Weights of a small transformer language model: 388M tokens.
Each number is 128 + 24 x the weight over its row's rms, rounded and kept within 0 to 255. Layers, rows and columns count from 0. Numbers have three digits each. The size before them is the row's rms in percent of the matrix's.

# up: layer 2 MLP up, 1536x384, rms 0.0987, rows 83-135, columns 256-383
# down: layer 2 MLP down (transposed), 1536x384, rms 0.0846, rows 83-134, columns 256-383
up83 095:130143092168091133095163148143137198180137146211086127089123099161100096069143127135133115148167157089117105144146109113088096163124152117150154157163135100125114068139125143131132144104116116148130142129079204132114130123115100144133165144099137084117153143129096148152127169126106131128125092156105121124108118120131141127141138106142131100146146117071169145184126115138111122120138
down83 104:140150103136131163134114171155140114145108110129120112121150090133133155118150114094136106119130140121094119141138153102101117110113185086125163159125130127137135156119151147167135130109128130117156113108110123152112140125097095172136185180091174087133129160137116063069089116102129123157171108124112127114123131124145117159126111089095113117119152147121174119115142113139125123129135
up84 104:148127115092139147128121159146112136125128098165095111110113130126104122142150148127124154117134114165144118130143158118135108138158130131143162120121164121138125090143112073139108164103081147142144120139153108106161152168100124149122155097148083118112123106121105164071105155152134098115117148147094135113090132101134059142113125108148119174172160132107096105138102139107125116140134
down84 107:133142130142116117120132097112130123140110134147104124151110110149096167140130148116095118085207134075144070095142118102166154147202148131103113126123175123095152096148143163104149098085161125105138151096117119129143161111135143123121095128169113116159139132127093130069148145126125129165130161125122118111133159123144129114117117104148185175123139128086082148125134118135186166163153
up85 097:133186091092124144112131132145125102135087113114134128118150139119091119109120140130085118125168134128104142106084116086164125135128125119137138179142173099130102093139140107159119061129113132102165106092142126113148112147112139133136076134159114128115088117166115175140129137167108112131148155138099111175120145103128108129085126172138104119144143135126102109142101133126118128178128
down85 097:112121121083117128129106082155157164123152154132097110130176179151079100116118107117144130123174136108098153099126105086155122091094148083162145158097076134125081102169094121118124086109115123142113133150135123137131135129127135144175124083145118096076120112153124117152144148096134120146111153154147137119119143126123120133163104124104135158111100118138129124165093116105119137119135
up86 086:167123122108137156109145120145114115192126158135088124110151168121098131140111187094127137142135129107159120113097117144132170117139156151100094139127133131138130079167104094110109140130158124130138133139099150138105115119127120144064119162130093123122129098158145130133108122133149151133118142096115123132132128101121087129111148118124124115173121072083126165115143080142166138125125
down86 097:128128120126132121143141099099144091138138140108126119138163127113119158132136120113134190121158112074108148145115151083115130121112144123113075152119118121096138107124125108144143152091150174136135121112107145118129138151116125105103131144066119104068167161156121099105101147098142102166061098143129051147117113114154154147178121143131165157155143082146148156128133096090133145103074
up87 103:119122133107127139130133121107106138132128147145124142113117142131103166097103122115186142151139124132114140124109157116106141088093089136105115103124106167141082087132105091145119115116095147134151141150148127149126124152098130110107177133160129161171158147154125124075139130176111131132115173157163150136129140144129141090117148100135161122108110096081112168128141141104058141101109
down87 108:133127139121132106075120141137121084103110090135105132141164148126114127097135180098120150143144119133104146143137136101133131115117122127100144127093124119132121117116166151035150135126113130104119104131123128091061122175154124119105109119104125097132135116144126127166157122150110125124115102124117148129117157150144098104099121096143141113148087082098156148129100143112074106128133
up88 095:116135137123128140089098155128133154107128140121079090110156124161090135148139098142106124131146099135135123098171147174121114107101111148107101133155078123147125091150145104125107085109148111102085139110168142117106154136140143155129108081161124121099165104141117111151148131138095134113117148122128140102123133132115097168113114116131172181123161111087080111113095053149126107115136
down88 106:122104103144129079137134118120133131137153174128091097137126117106098140126177173101148128088115119139206136142132120152069116110141130130109149140123134168147113137151107118121118104122108116121097158138136131115102097121120136098131101122138107147153164091142106126111171132127102106140146114149154151179097125145135185125119138127149173160122129092118154102157130099160138146119133
up89 102:108090171174182112125168161149106141126111131123109135079138099074119151133104139101126140147120133130145154155093076155153121096123099140132118175158140111134131152129143123131106176180144093117137110084154143148141129161111166144110150105119126096118159136158131193132122118183134099160130116167141134150131100119161125118144097177089125124119140089106081133141137160079143106168099
down89 102:166144114137158094100138148073117122141119138165147110154118178098101107137056122134136135155122108140109134100093132137115138129099119109133121134110126120106125172116110100127136146135101103137153126144120153071072137077111134135134097093151144122139098125110091109141119119091173147165140138111125116143135099123127142104143122121114081084127093059136131160130135140097098150160111
up90 114:152160114133156161129129117102120163108139143116128124081150143119085142119131114142118158125180094106173096123119156112115115092158152099135136180112144138127124132169135131128110117097093123113125137178091153099107129143125145122148138150123109133135145176084095110120093103131153139136123108103106143102081127141116113110160115154146146108096140125077143119154075108121125168151144
down90 117:124140095140130148144122146126120126110173146071099137099159096131129096148119137151162158167102101116148124088143138171119126093157125111093105153139115108165119139141161128121123148117111086132132191145116104133095110101135168105105172120126130129143085145116147109157153104145105168166132126146105139146133170154118146084184137145098125123121129170115173158134112114188106149115117
up91 111:128110110128133107103142165140100152142119122152093164115132087145164144089146103125128126128127151183125114139159133126142128098076104107172126130155170161150090130128122091155119099137078112137152136129155140118149148133099110148131121076190159160102108101143147122140138136101163121119136192150114112106118123148148089165140208152186187153107138175122154160141162116142133081111130
down91 108:126096136140090186112122109117129149120136147111123112136132116114139119142094153097109116099113132107115156140148123158124129134145198151123153123139114144115136130127144188101113161087082100156070104115108147101102136135108116115178140152162086129118122174132100103098142152099121112168125182070117137105141116102137171108075143109131116137111111166137125152156148129129127144154156
up92 088:117155059104095117111107149120149159116119060099148124104129142135164118159147098153117145138142126164114122102131130114134119112137142131141183111149128091094145172154187113149133128120110150117151138100130143104131104131107124126101142138161141123111126107131110141134142145140092153102122111160152126188063126125122132113080087103127078161133164139115108121174137134135097116135093
down92 096:109141153133139126132127120123127170143116115125108159128152119117102156118128147179118146111144115170091113104145121120161154134115133180130139126130137126125125154125118101138158125115121137101115125132131144110108141107104118131126145098162163106140119127144095104142140122151141139159104124160150174141143130099148122154155136136145127096102128168141136175111135093128161145113202
up93 090:100145104122093104084184130107151131135106158118104154110124133105140133101143138145083143131124134102142150128158149138163135133158135139115144142118110134147118172177133129151152133086135127142087098114141103102134150147134093124125156128136163131165141115135100123123112103129154148120076105154132100134151145114103115111133112179111160082088155112103139150130147107180146138125149
down93 096:083127115146115114125179120088112153154127107111148157162140085171115141130110126111124118082137101107202160193110114116083124080120163123117142115152064142087125102115122096135130092120119119130178150138128075156127145131090121111143105182130166151125118104127082138118144118110147099116145082128110139161134141118143108109099121106167094157147160084132088176122111099150149136100105
up94 089:157137146144151088132126153113145144157100129151157076084161107118110130112105161129125155091157128093118161116129104145119119136144110137174136098116115132164100151085123127134139106118112121126106092145169141113108137117154113116130141148093148127147108111131120099159116131099126137157097132152124168131074148159155154152128147124133114085136097113142130156119142127154115133126134
down94 096:134121159123115092145132179076114152125111158141107177119139128090117134118108128137132141087135109153124151159131147102142123166154123108143114137080175129133151118087138113135156131114109076117102098106125129144122153162124094101092155192116086112127113111107132110127117087146122119125106144121121102133148116150113139154137083111127094093192108157131152123118126121112130152138162
up95 082:110103138103119140116117083131098141115152135126108138135114154140140113139140121138155146165097146121109126089129135160166090110114126135077123128149136141134142127139154124135122111134095113153172190112104135119089119117144100138102104166134117091078125143175126158106141151125125146096114164135125106145174070157129153123105150170141119145140099145131140111125170128089139171155066
down95 092:104083101119154093095120158205175157136124151145121141166149174167115179102112143109167141142133118110150134109131156171152137135121121172126097104161157106105154151087122142149129144131166087083123155084123097101136150104083186157137111113129144114124105120167124115149163131165125153106112121152138091146144135151165117114154160124121161128113109146110136106138164144117128118156131
up96 094:152147143133150128094109111138098125150141177110102111130111131115127129103147137113109086115095131161156093102105115116143112088122151144113176134150135149138147131091117130107151121089143161147110155162135097125125144149113167113134136107118111123141117146155153129125113107127121081086127127103137128151115103084121128173116098109181162109108080141119111147160118122125132107160109
down96 104:177123144149083167127147094122133112127114147129122117136134123159140157107137147115123128112131108156161141142140103094132133118091150146126163125131160136096137122133138162085143126100162132107122113152117095155158153111112146179153139117118124140094144143143111149107125148087147117168118121129126102134119124146111135154113127129124162188136091147163135170138120107135174107121098
up97 077:173155124101105100103154128151124136134109126137107137112129147120144157078138152139131148164142142142112113112124137094110104083120131113116123142160119146161112152161124134103092114106153136091134131110128131111131138154103152161128177124164111100119114146153122117125118118142102107118121149085103168107126128084137080155114151163108153098151110138096119141146123111109095149116145
down97 082:120146151149166108157075098127167149147172108132117108106161118126141119114117187134184141140115107149114133072125189119086152133127161138110143100169132143147119099149137112137134113129110140170142093126156140113132093133108142127116158162143202082120116151149108163104131122121131107140138103067133135122129108132126119149143104132172094096170149096135160115141110123147137109138152
up98 103:126133108098111154084138136091175086082155118112109153120149142103119089158137183125119163134108101172139131157123128192119112151117172149147142109148096128118142134127122096106137122160098132116166130135176129103157119106123123105162165134130097072163091168137157118129118129099129116115130097158148153135091131117151151147130101097161101117121113135122153117113127162130116064204132
down98 105:090107131078150172106152148103146108120154140150137147101148127147114142176076150156183136116153140117175125143089129095146109159137145134133129143161099140120121134138146166137107156139126133078119155154113132092127119110132157168104138121129141133103127143142173113120127129134083146134115138082099114111089135139126127156109096127130138131135093173057143085118168100119131101154090
up99 076:136129130119168150093118120105118122115123156107119115106119124158123103169140125130088097109085115105126138122147137143118124150180132112128123160092109121103125096165162086119133114167091119109105084098140106099138127181093112127104133110165101147108117100158113123096127123161131144127117121122085159120136129128135145147119101132158141107163147164095117149122117085158149095142131
down99 084:136136157113094092125156121127107135107095111136114142100117097111149103116124140144100105100100125139101106128166099129166132106132100181123107129148146137131100149121161150122172148116155128113121110099116097126144131145144117133129117171174168093136136155159124161127153074110106111140126072113123101087129143089167134138180187139141133112102153108131136137142148097137109129141109
up100 111:109150107109156101099147124147131124174091154111129100143125150180121121161103109102136176120128122127089113114155171151152155147133125156144156141109124128138097131118112130123107124110096156153138129165144136123102138096127151127129127182105129140162106104116108108094116125151179119174072131153069134123111118140146093103137165131122147108124094148149128159057175114138177160097126
down100 106:131104152136115138120129108098102113134114131121145128185092155156132118140088132120150123143091092129108164107111124121131078170111119093168151137137138096167119142123118113128147106136137126168121144125130138166099170143128128180119158095098114152095121150106213101156160115110092179107147143139150138130177113157130117133127119136151157127128142156134136119096164176081127147131096
up101 093:102150140103110127130089115144145097133067120149126148162135125112147101129132089121059138116146141100088148180109154124125149107107078160064112124137115107135111106162087139138116146129081124135110133161120086136124136084134105116094104106097115149101120105168102104124102170122138075125136135139117110122127111131121169154082154118122105104155113131101148074114140139107159142087140
down101 100:116090110167097138143108188130145151148104131133181121105125094163126105147126108094158127121081146077151131110140130095104140172127107125140129118145102143138131152147097068109122069135140152146113148165081122122100131134106129131125173093099107146111147171109120104119132139144152091081114133158095136142095106144106132159132108121070142139132123136121142131135126154120164156109128
up102 091:113157122115155133145111134118136135101122120137144109127135134155130156179135136133160144145129118132139133143159133162139131107147118157129056093104126129094118145124124116140188126103130118127120128123157083134147110137078127164131146109141165108157156178130085153133118104149139138122116093130174098139112102132138080103141150137118145146135106125121112106142121125126129100085175
down102 094:116076102154112123119149147134137116125153135106124083107165114069114134082117142110107125094153158150092111165103128145138125160146127109129141153113105139141106153113108120132135143141100126094164083134150171136142134125126073114128111117121118123111135116129143119100148121157113082114134131102142179152108160109102128134125125096102088144135120147174149154168132153140094115164133
up103 086:137123153064129090127119130094119144146055124136115164101138094137153110126125116084137118131137166168142129100115139126160173121109137121137114092131143123127127107153113109111128108127159130122123131133117144148134131086122129123116173100161129108129114119159135171138090099142126121159125095113155159084150169115144091140119083150169145146146110119099164116129096123161157119106140
down103 094:153109108164165162113109130103127154125109091140152144166147127155099140149083135128092107085119131099152135144117135119139134115192124175177071150104106086131163122108107137107091131138121113131160104108123130107159095119075096128111103104098114118158114128117103099092132126141130134098161147102106103127104110083092138126154125125137127166147127147110104081126125136128143138138073
up104 122:133099125109074147129104158120122134153126172131110142134143138128079167117141154087151078153148139130070104118147119139138127130108111169126109132170145133115082133142138118131123106128129144117100145176167124118155069123143115141117111136106099140115088142100122106142122107128098103177109107145104149155141111107141183152116126151121157123118131082109102148155097130122125140139102
down104 094:062156144113147110083153096130133125070151103113126116122089121119178097139141146141093163120097103140140144088124145102098110184142150108156160153067106112140158131122121193102133128109083104124133124112116131119109159136125159126109146146155148135117173102115116134146120176132151126120118182080129108118112130167099095110146147122127128119111135200110174120095107133127116117116143
up105 114:128120133093140097118134136144147150081171169125124142136123161130173146068157086125123088130112163151093110127152144144171145084076111117136112116152148100135129095105126087100119106106093094132160112128102095063160103095094114087153158115113121121140126164109125170094161144116165075125122161091145116127122164082149126137143152139118135117126111123071102145179138115117105145115135
down105 106:148135164179093164129089176133159139170121123123140149121117135116132120187147155124146117101151151125137100125123114125162110139109136115093187106143162144148096086121101166123154110105164130151156121122140116102108140121141111080125151137112132134165125125129160114119189143108177120144123094098081124148139134108129135118128165128124115147086154147139153158122127175164107116128112
up106 077:109109114105136107103082144139131130154087106134140059080132124131137091121082113094150166115138120138142110149146159132093130143109162123127136136164164086142160076134130096132120088154129123101141157149122155118127129100069118139112123156157155129140149133116149125117111167110115102127119085115126135140152104142123152138098156138116125095151132099109114144114119131122122099158110
down106 092:125140145131161140137130152136133112128132126095112109152108134136139134155128155126101149079139117107096128097157155158128128123121077132132103124124100138187104083136131120169160153089108107146142090079139120113124136108113146152128154179065106099087169114146116154144149102120133106135110152129121149129131144110151142125144180097108152104154096120123160105121123113112085130104121
up107 091:123126131091087114124163110115088187130154115113139137140140129129150176135092174170143201133129134091131152135120124123110129126146096111166121114177129149151094108113135122111134117139099133096116139125095140107092134114095131134153142075126145131135133089140109136154127145114145091130084165144133107133099120113128082140151136128177154119121114124176101134122140076136148086104149
down107 097:090133113104096166158105090147139119129110123153169158117094137162069178132103142122126141129121156178117169088125098131141130162102131100108123133152086148163123124092102125125121091158165145106090108122117082145097128099111131102129155125141113117128114146143193114126091125103123145122126137150097141115102128121060158095129137130112141122142189136128141164216104087124161107115088
up108 104:108105151136135103129153116134201103131132063170160125131145135114112096116148093116134170157173135096064101103120092119111148125140138097145162151126101108111116158129136107140152173135082130107116154135110125140154159128172151130174102128115158153131122165101113119124179199101184129103118188111168106081095164112107150113150187126120123125104101112100123147147111159109116137085122
down108 098:108128095151098128077138100117137123115197126059125109125086089121141129125103138130136063136153115161113135173151128098106126126175103145146135124105097169137133125140127140143146105104172111138120097093124103136128101150096089138106119171169137138124150120116120086170115131165107148138134159130129128126113161126109159144072177149132102104134140155159135146112123117191137143105084
up109 103:135139147134117137103165086128136144155133143107157065100169109164115143123147110082146134128160186103128149107181120114138141086173114119133160090142139126147092105122098132099134126116122128146177155110158146114096129094142125143128121118161109091117096135146150081116141154167117088158109118154127126092125126101104111188141144118166132066118134116114118167143146111111138139138118
down109 109:155103150151116155143099151133161104076104112126122071102157136108149091142138144116143152125120113124154170075141133157164121092169142145105127173120114108117144114116140141135130182136164115160150139134145129132105104138196108161134134121142130094114168121151114181101137148147128128119163144103122124141126134105087113179127155120143129123105154105116095132117136131106113135137142
up110 121:085129106127138133114142131142132162084122111149102128106144151142090145125172081161117148106183112167170165121207121110129130122129154133083142131156170104145112139141145122122104150166141152116071131140137117116134105121073111133098127120096177105142087137139106125137106136147091139108127090162078135126085113087082108100116181139112176153126143093093161128126106102156161103091172
down110 104:078074146100136136155121111150107133109142075164089173112151115116146139106102145122089113156111126148120137103119133101131156130146141093123115091122145096123104137138129100074142132118130149129112165122097140139165127117147111070113108144156134140124132109159099137184122146126090147108118166123105118142104125148141150130111139127161112120116114115171183152131177148175135094091118
up111 140:129149122138149114121148141128102067102104174158115051081122160159095102175103114117112131147156124164151125123079152091098114118132171120140099149172107119140133128126101131106088121123072140156139124139144075176089111117161093102115157147133137136126129113107125130088137164098143110084139177132141114124115117102162129144122122135112102163124131139101152167132116110126135147108097
down111 102:152132161102101125119055089125094112124124131158088111106091140123160171176147118160140141131103143124106118134134151145169077172137104144092126145134121174108154125148161101128138096115136108080145153125126118111093120129098123154170089126088120161103149155094092143147159109115113099137118104116081112160112148192113096102077136141151150098104136137130128111158164118093156124116112
up112 090:109140136104100106129138137108115104105122159170112106140132148141115086123103107096110129127087116160118146137106109124072144169121158138135130133151101139130168096146123163146141157145127118117162094093136121131108093143107125136124134130115135115140152127157121137119130130127118136150109138118141075081124143130124135159157164149108104110127130112077118131105156147100086114130132
down112 100:135105125113122146101156108143110133117138126123110146084159112105117144145095146124140111134159156125166125143111134108130158107124160153131124138139119137144105144163189127136110153120110126146141147099126124112145156132122130085127134128149133132093139109144142142111134110098119150109114183116147148106097130121140164160127101128142132118139116152167129100131100092117125136094146
up113 076:116160125151079067123091128110124135101117125108145161148135121133143098114120103133115122127189126153091125161119101142137145084110137126123138125093153148181138135127128080137120133127153136137091137124102136150165107112098153129144161122163166116100138167162149145082142139120113074191081121109153135125085144100136113173128164134150193113073120130103104123099128126117109137120146
down113 090:121107099130128135154170143146102082138146129111102139130128117090131153139079153149107164098147147147103075127107124128122126117182097134122128142153103122162139139136195138062094113144169198153172117134146116127157155166134091135125137096099120136123140092121127089114134130108139085120116092105118151095139124078177122148129113089119144100078072139134097158140137121100116167135060
up114 081:134170149093101123122164138090124153106123091148156124129138129149122108118141118145134083146104147138190141117142121157118118112103146092120153116139144134125128111099137135150139116143107144139110105159094105122131090129109155089149104172105130110175086116144129145164105143101163188074124105099123112148094136125100138142107132158148151158151094158134180143134088100160152113077150
down114 093:061132157108151125126144098159133143160117143130155114132115132137145137159199155113114142163113135104117106123132154165089115100118101146127149121106148130118105160104121151143142099146108139117129113167111157127118129143107183134098109184121150108122068125125125099156152137162157153131134115105132123129111112120077124153136129104139148105159122155164155141140065135164152122093150
up115 083:096165086067100080119160143089135139095159166140128122132144145148123103098127092133088071136084152144147111138103127124145129151092105133162112153136144106181122168164123116148126087112148129106117103154159125114125121123122166095130129130137099141134174153127125168119122128115153112121103104160120132083126137125122087105132130150077111096134143111117104128136131153159117119097116
down115 092:121126128127098119134176130132159149121117133098164072113144113138108136150114117111128145137104141103102131134142117139096138085153131171089115140134157126145146113125130160108130125120164121145133138162091089184145110124100116150105151134083152100119096114165148121163097170129099095129145104135117132170099085140151155144167179130110114093180145125132163128140123133166129138117153
up116 093:125131150142145104133124102136104142091170091136119115094105161102137129132144130153145105126138139153116117089147108122134133107155114110206206112105099123125092101138172102124118133138108144120140156142105127133122111139186113093132149132127162120145166126116116168079114104125137143113138146123128089150120116098141131100123148155184132119142121150146089107126117110134153113126104
down116 092:150110134108143204077117131144117127160105111136166086123102133139145136168089136110122171124149117143095150175167117107144141051122143181107129114144150121165135123159126114135118162174157151137102139121167132116147081159132116114135153083113125141147133109093151106100153152124170150168164099150087151143111079159082127128114135095128140126139091103136123130116120105107156103185158
up117 118:127149145164077123143127108101142170121149144130096132125128114144125094106136143110120114103138164130145141135122145157151135083117119151132139139138144103204136111153106064134120147169133123156160126119156127149170125120118128147098147100095121136092166171116178163123125163158131098116162148153116145137108128148165105141123158097161092136135160074119085133182138147160083127086145
down117 117:156121186111110145151118104126156178159128151092143144101076126160155119122136152134116103111121146113160149113131123117141105122101096120064115123137119107181131086128140118140123157097113116160138111074108158179122123126096127152116135112052145106104184094122130085122108138158138116131163144161110145135115108161121118089138145135126116142133164100129116085181120159137118126078102
up118 090:133122161117156141118158081116108145145102129143124163094138165092154117143128090123141158115119115124165156194165131131117170150128137125137127104135087155127084159149199132146119153144139130119128153112081163096135131093098146153163113067162151087138145166142117133134141129137119123135102085166128159099091124126136096083144120157135120134134166180152085137158178187120079116140196
down118 095:153100090131173152105127175155151127159114146071160143141110137112097146131136153114149156114116182162091144139065095103152157171146125093124159147137120114152146130124112106111123116127134195131177144159110090124140107123106146104110124130161092119074140105165149116075138129134140134147147104166081159088213150129120159119068135158129154092130132130176137106118133132128122146095135
up119 085:105155120113157104142148135134103131160064113149124126153140162141120132087111183108155101118154108100137099161122146137122174173131149128114123138133154123090104103125148125105139119084140153101163156156101123109135090127147137163147158137168111125144100116137134106143156157145112164151160149155137116139118122167119166163170118153166160162138093107113160098126103126159137185153135
down119 099:136104153129129143083146118130118089147108089153135133101133125173102133121113099132108132128125119159118122143120138095113161119100096084124104177117078167124106138168141096120117160145108153073109119074110124148140141118139120049124080116134150108127144185153117145161110120110115147142168131110118145147120061111159070152103133148114121091063127098115135133137130098124112137126080
up120 081:124104140140160089153143116110168132160139175172089104103155134080111127143078128119139150147147126111109113114141088154149124132118104162116165154156111170131162093146116142125112117123106110103149144144097117146172144105095135111116097150120169114158160111154154120127153135109133159093127117098149171126123115126128075149133143139120144154120105131080127130167098123126113146115109
down120 106:123130132108124161140171105181140136128162136150067127089105126152139100086097143136108136084143133117129157124155121172155137143160106126123127096156166141152188131125115108130154205144103072139163137103107147169099147088128114133144126177113154116132104151149119152085167134183131118120104126144074121109131173141096148127168090129115141147099119152117114146167154128131141128101103
up121 106:102134150115158116142106105106131163140131144099101132106124135170101147128140151132138169141152112150112116131169114162105118132103095149124082125137126113133145136131123104128163115164136145107094086180127106072129098120100135140175180136134106122107076123115149124132128168157114142133117107122138133092148138128133122136129123158160103164122153130146084126139151131125099116078159
down121 105:134113128132119154119139148123150146138104147153131100135137139105176112118165131141089101112135096093161150088096148141172105122139145152105123120160152165141177098157093159189119130103125149113155138125130127109114125151108171102093102089139149072135146122182092122136096119150117150172137119173119127147092157123129163099131111105144135088111140098124131119116089103157138155145079
up122 091:131146118124129126123142135096162119070137118098152129131180080145107146100132109166131113133152161128147150104101150144117160106148141131118109099142089120131136152114170104147124157129109137132128111119152166119067136159098131116111126147135155139106104167078069110123123125103132154149149094097148103141161100092144140115126098095161120151145132133098124105127089122098127135163140
down122 097:153209152127136118118124130117152145112136144122111168106160110115069138123102144165114131111112135136132173130109097126159149107097102111151115146126129138162120127147139098144098123124122088129114128087143149154144150082115108121116164168145155109136114072074128158099135162125164123133124058168134103114132109152150117159095101115122158093136120092125099094143135132172154121136110
up123 127:144119158100139166126112141161087116081069124127115126150078137087125148138199155148129113133140154104121141123147093111159099098097090122157122121149130127120141113137139148149168106119164137187072097118129133145116120112128093130123130118125121187123105096116114130144150126112163118116114068129111136157119148111151096128145129085107114139126113128154142114106153096141111153147105
down123 095:130119113124146098093131110098151129145164128121159107109166130127118094129061132115135155127103129135138121174127111128069170145129156146122140124123102145094138127125103094111111137168058121066173122111084114108120136134137145120138127140139091116129129129144136141098091145129091113091149184130133101113141116127149175114112124147142122089095133141138100135119111160115114103116138
up124 078:091119139121130143180139135124132113108131137159137138170112121165146144140117123109146134157088155119151122143093089095094123118119155140093098117188098131142137066134090095133139140129128077119138156119172126131127107118073140144144172166127116121114180115139144145134131123124070125109116172133126119133119122126122130112117109116100145138147145174109140141070121210083118138113161
down124 092:106161121117106147131124126101150116116127156135129122106100115125127156133166127109130104134125175089151154128138124120130101106151095129092159128117096129134128145117136125117168109130094139137152125124156120152101119103128108148104101094148118159139095140141141109121107131110118126150142111110161113140122120099108115150104117158182121097125173135136129117131117138126187134144120
up125 099:160166113133125114124087166136143136078099120113093111110139128126117093124130118130151133116061121101138138069095128122107135124125076144138118140105134131149205149134119125079149129142137125165121095162125072129102105145108145132081136122129143127146122128095120103141153109119140132079180117122085078093123146117146135160147127108091113179096161108107131122089159128131117135172123
down125 097:118088119142123079139156115138179146148149121066144155137132133139178140134127112115150088131136139128117144170088123168159122125125145136130118146155159150111120138137112140145108157154180116151165098116125120138143135125122122079156103158105168106104111168164134111092137154150140110160125131120111090132111151136139133138135151116117113119130103142125167104122146136152117106119127
up126 080:158136138177142115183131135136110174140100160115155137137135152138123119152133101152099117147158114143153145125118155123106106155201144095077107135106146137135148129104117139148122130118120094114108108114142081107179110140093150135151104126151110171135127118117159151129159154074093151140138166124177111119117137113113107175136160123118170131159092167153138111105108116148149145059098
down126 087:148094113125143100135141080101090113140111135137130153141076137133134130146134123151139134109160097168135162110146143140145122138132148124161154148058108167122137096135118116161124127151118114135130115133086095153144100136095128112134166151092113158160119132183130122097154091117128140124163155114104122134127151142109130151099163151113129145137153102164163131154115122134151122119134
up127 087:084139149108099075134101120109156143153131088138134138107101102146100138157135176128127111149161133115129126087126115114123105125124117150153142138135113138112103095126131149119171103152158125132096123142117094148131118135121146149088126134154138141160137144118090111126122135135134140124127198133181154090132108102087129142110146135125134154106161150129099163135125160133137144092133
down127 087:180102116155151173130153133130114114136128115106127165139159117113115131122150096142110097101135155089137123111158135168102127145141152135121127141117140118159143106068084154117170149149101130121126141134191129113109111122118143138134093104126102150118143073126166144093137119136141112139136117108096084135128139121158094140078123144165129104101136163131120082088123051120108095134101
up128 095:151109126162135107111133090115152102135081146133133063135123119127126109105101137161128117177144133150123181123129105137082145143140118138103109132134107115120065108150115141165125138152131149130148139106137169117151162100088141111131143139119139145144140123156119151166136041124133139152125144141154145149152112156157143124149099087118103124104109148171137171122150192113109131132133
down128 099:096128136135125148102185103101103119137137119137132123153138160150103134104115141123179136109073132119146120128110129139074128160154140104166139110120162117139114151152111125106177089189109094123119164103111122110144115096138141133124129118116097167142175097159125149126164124163148146180146175121132122104146102161106117169114153116120099123142138184137139149117125137133145115161108
up129 092:130091097107140104154168118153112150166107099057108129143105120116126142115166125154112120097114179045084139107098129129151161112103086170154118116137125085140105128165102042131135099154137108099124129131081150115134116097127109134124131170114100155158131158124121164134134128099116110130081134154080128139129106096134141085164113107149133116139145119137086150146112142131118162132131
down129 094:126140128128142138047116130140141115111157122149114165131145162152074168162105140124182140149120118143146115096107132161132118109121139127145073158143092143141140168080117109127103154132121140158125085169161156122178112132093116110123145093133108104123137111121146112117161112113100143088133148127101107130157127119051114140085126151118164156114137103117155141147099164100131122117180
up130 108:109101153105149098122156129111139110092168137123093100157116088107155115135127117153103132170150110186144118127147133083147106152075137134132163128146129123146160174107182174148145149098100101178085122152147129129118091125146167130149147124125148108121129130141119182125115096156149072106117136125136140109103119104135090162169117139115099139103138153137138134134124134143159171143155
down130 091:134135166163135132140080156121114157125106121114159120162118155142140131133112141103122157091094140100119151132077137182124149139154140131102115114089103144056093140148144093123124115169134139161152107172182163140136101185131135158124119120127126157121145167090120086110139114108132164139144156123123130154126131151108171137142126092183174110155128070097142094138151149129125124108120
up131 085:176102192165127123133144131106127114077107158107110143146112124066136120111146114137101093135100107105131142094150108155169138122145128147132153120102131151134117112124107122165153149135096082132125119142120133112158111133104129138131109100118100113138129129099116137121114130125112131108130146102156082137144100164159109110154157144105107141129107128120133125203168109163105128155108
down131 089:122105139124154164155144147141126145125118094140185148092128124106095123170117111144139132174127146106103103142142131157147121130155165101143141131152106106154106124116089133123137115150135096076106126119111111119087128144104146150146141132158097134133127121149141120151096078119118132136162121159153159139182125110118089099109106164086126129154140116147130131158169152084147085141140
up132 098:111123140162149142136171117170116137124122102144120124138158153122115086149122174152101121155128144105098111126138165118113137089120139122124146130103106113128155156102117108133101189161110117109105115104120145059152163137151153159127126140110110159126139144151185115143141142138082099113121157173111131108143135119136081167137096112154160082146164089081105112104132128147095104099160
down132 099:133151129145140160114117164129157140087138104104112134134149123117160140103121156116177129115120159105142134143132123143107133145142142084109076135114103072099148145159113138093111160139154111088097138120080096109125142157140131122127124159115145175114154121097149091133153158098117123162134165101121176130127125122127097139126133163144105190118101089101122128168128169117125155128061
up133 080:147152132169123153152149178142166094103144137099123097097110160103139127125151099119130137150103132104101121149097124169152151124119099132145128121145113192111123164132174113106107136153161110117123146066122128133110107148144136114108094098097147097150127110141112073088079142105137144120112133170147135115102135121124067136149106101113099155147122126117151118097113117127121114157115
down133 093:086152159125166143147122137159189102113129163120100110146116099132133140091165112128126135135167111137113137176149134135139126111109137129159127103147147159124131132129110130104118161129108121156146117106121116148102108192125105145118162185130087112095142115157141141094107101145147119155150144149131129152107116098147115161122089135156107144167125191118136123105105111132117148141132
up134 139:120116134062140115107177120147136158133139087146101125097162098195108159075134157112080120103135126161098103120138144147098139104098159131146122109145151176155105133142120109143141122112149180127114131152113149162155171152081132153139144077151118170130134168108094173153103110139129104141145151124144125109106119097121141135137140146116151174117143105121115144158174152134117124147141
down134 097:179128133135105099145117103103140111118085131145104136104103132109161113078116128190174133163115108170143147170114131103103098158121111135092127148131148134133157121122153110148142119112162133151123124097113112147104108130127118101119103141102139140133109142142129107140134139119089143143112120185136157124141163164116144110088113096107104103096115143130119140111115182141140159161139
up135 100:107168152120140106190149091146097137159151126148109148137144173138106116088165153133128150111140165117107135145124145136107127098097094136139083086154103157189153131137109120103119087118134121130119148137127164164176165134099107135164107115128121136155142157109090116124132137104189129136152211121168137109139154076148163081114157106127124120150109121157134111176115103089132133081120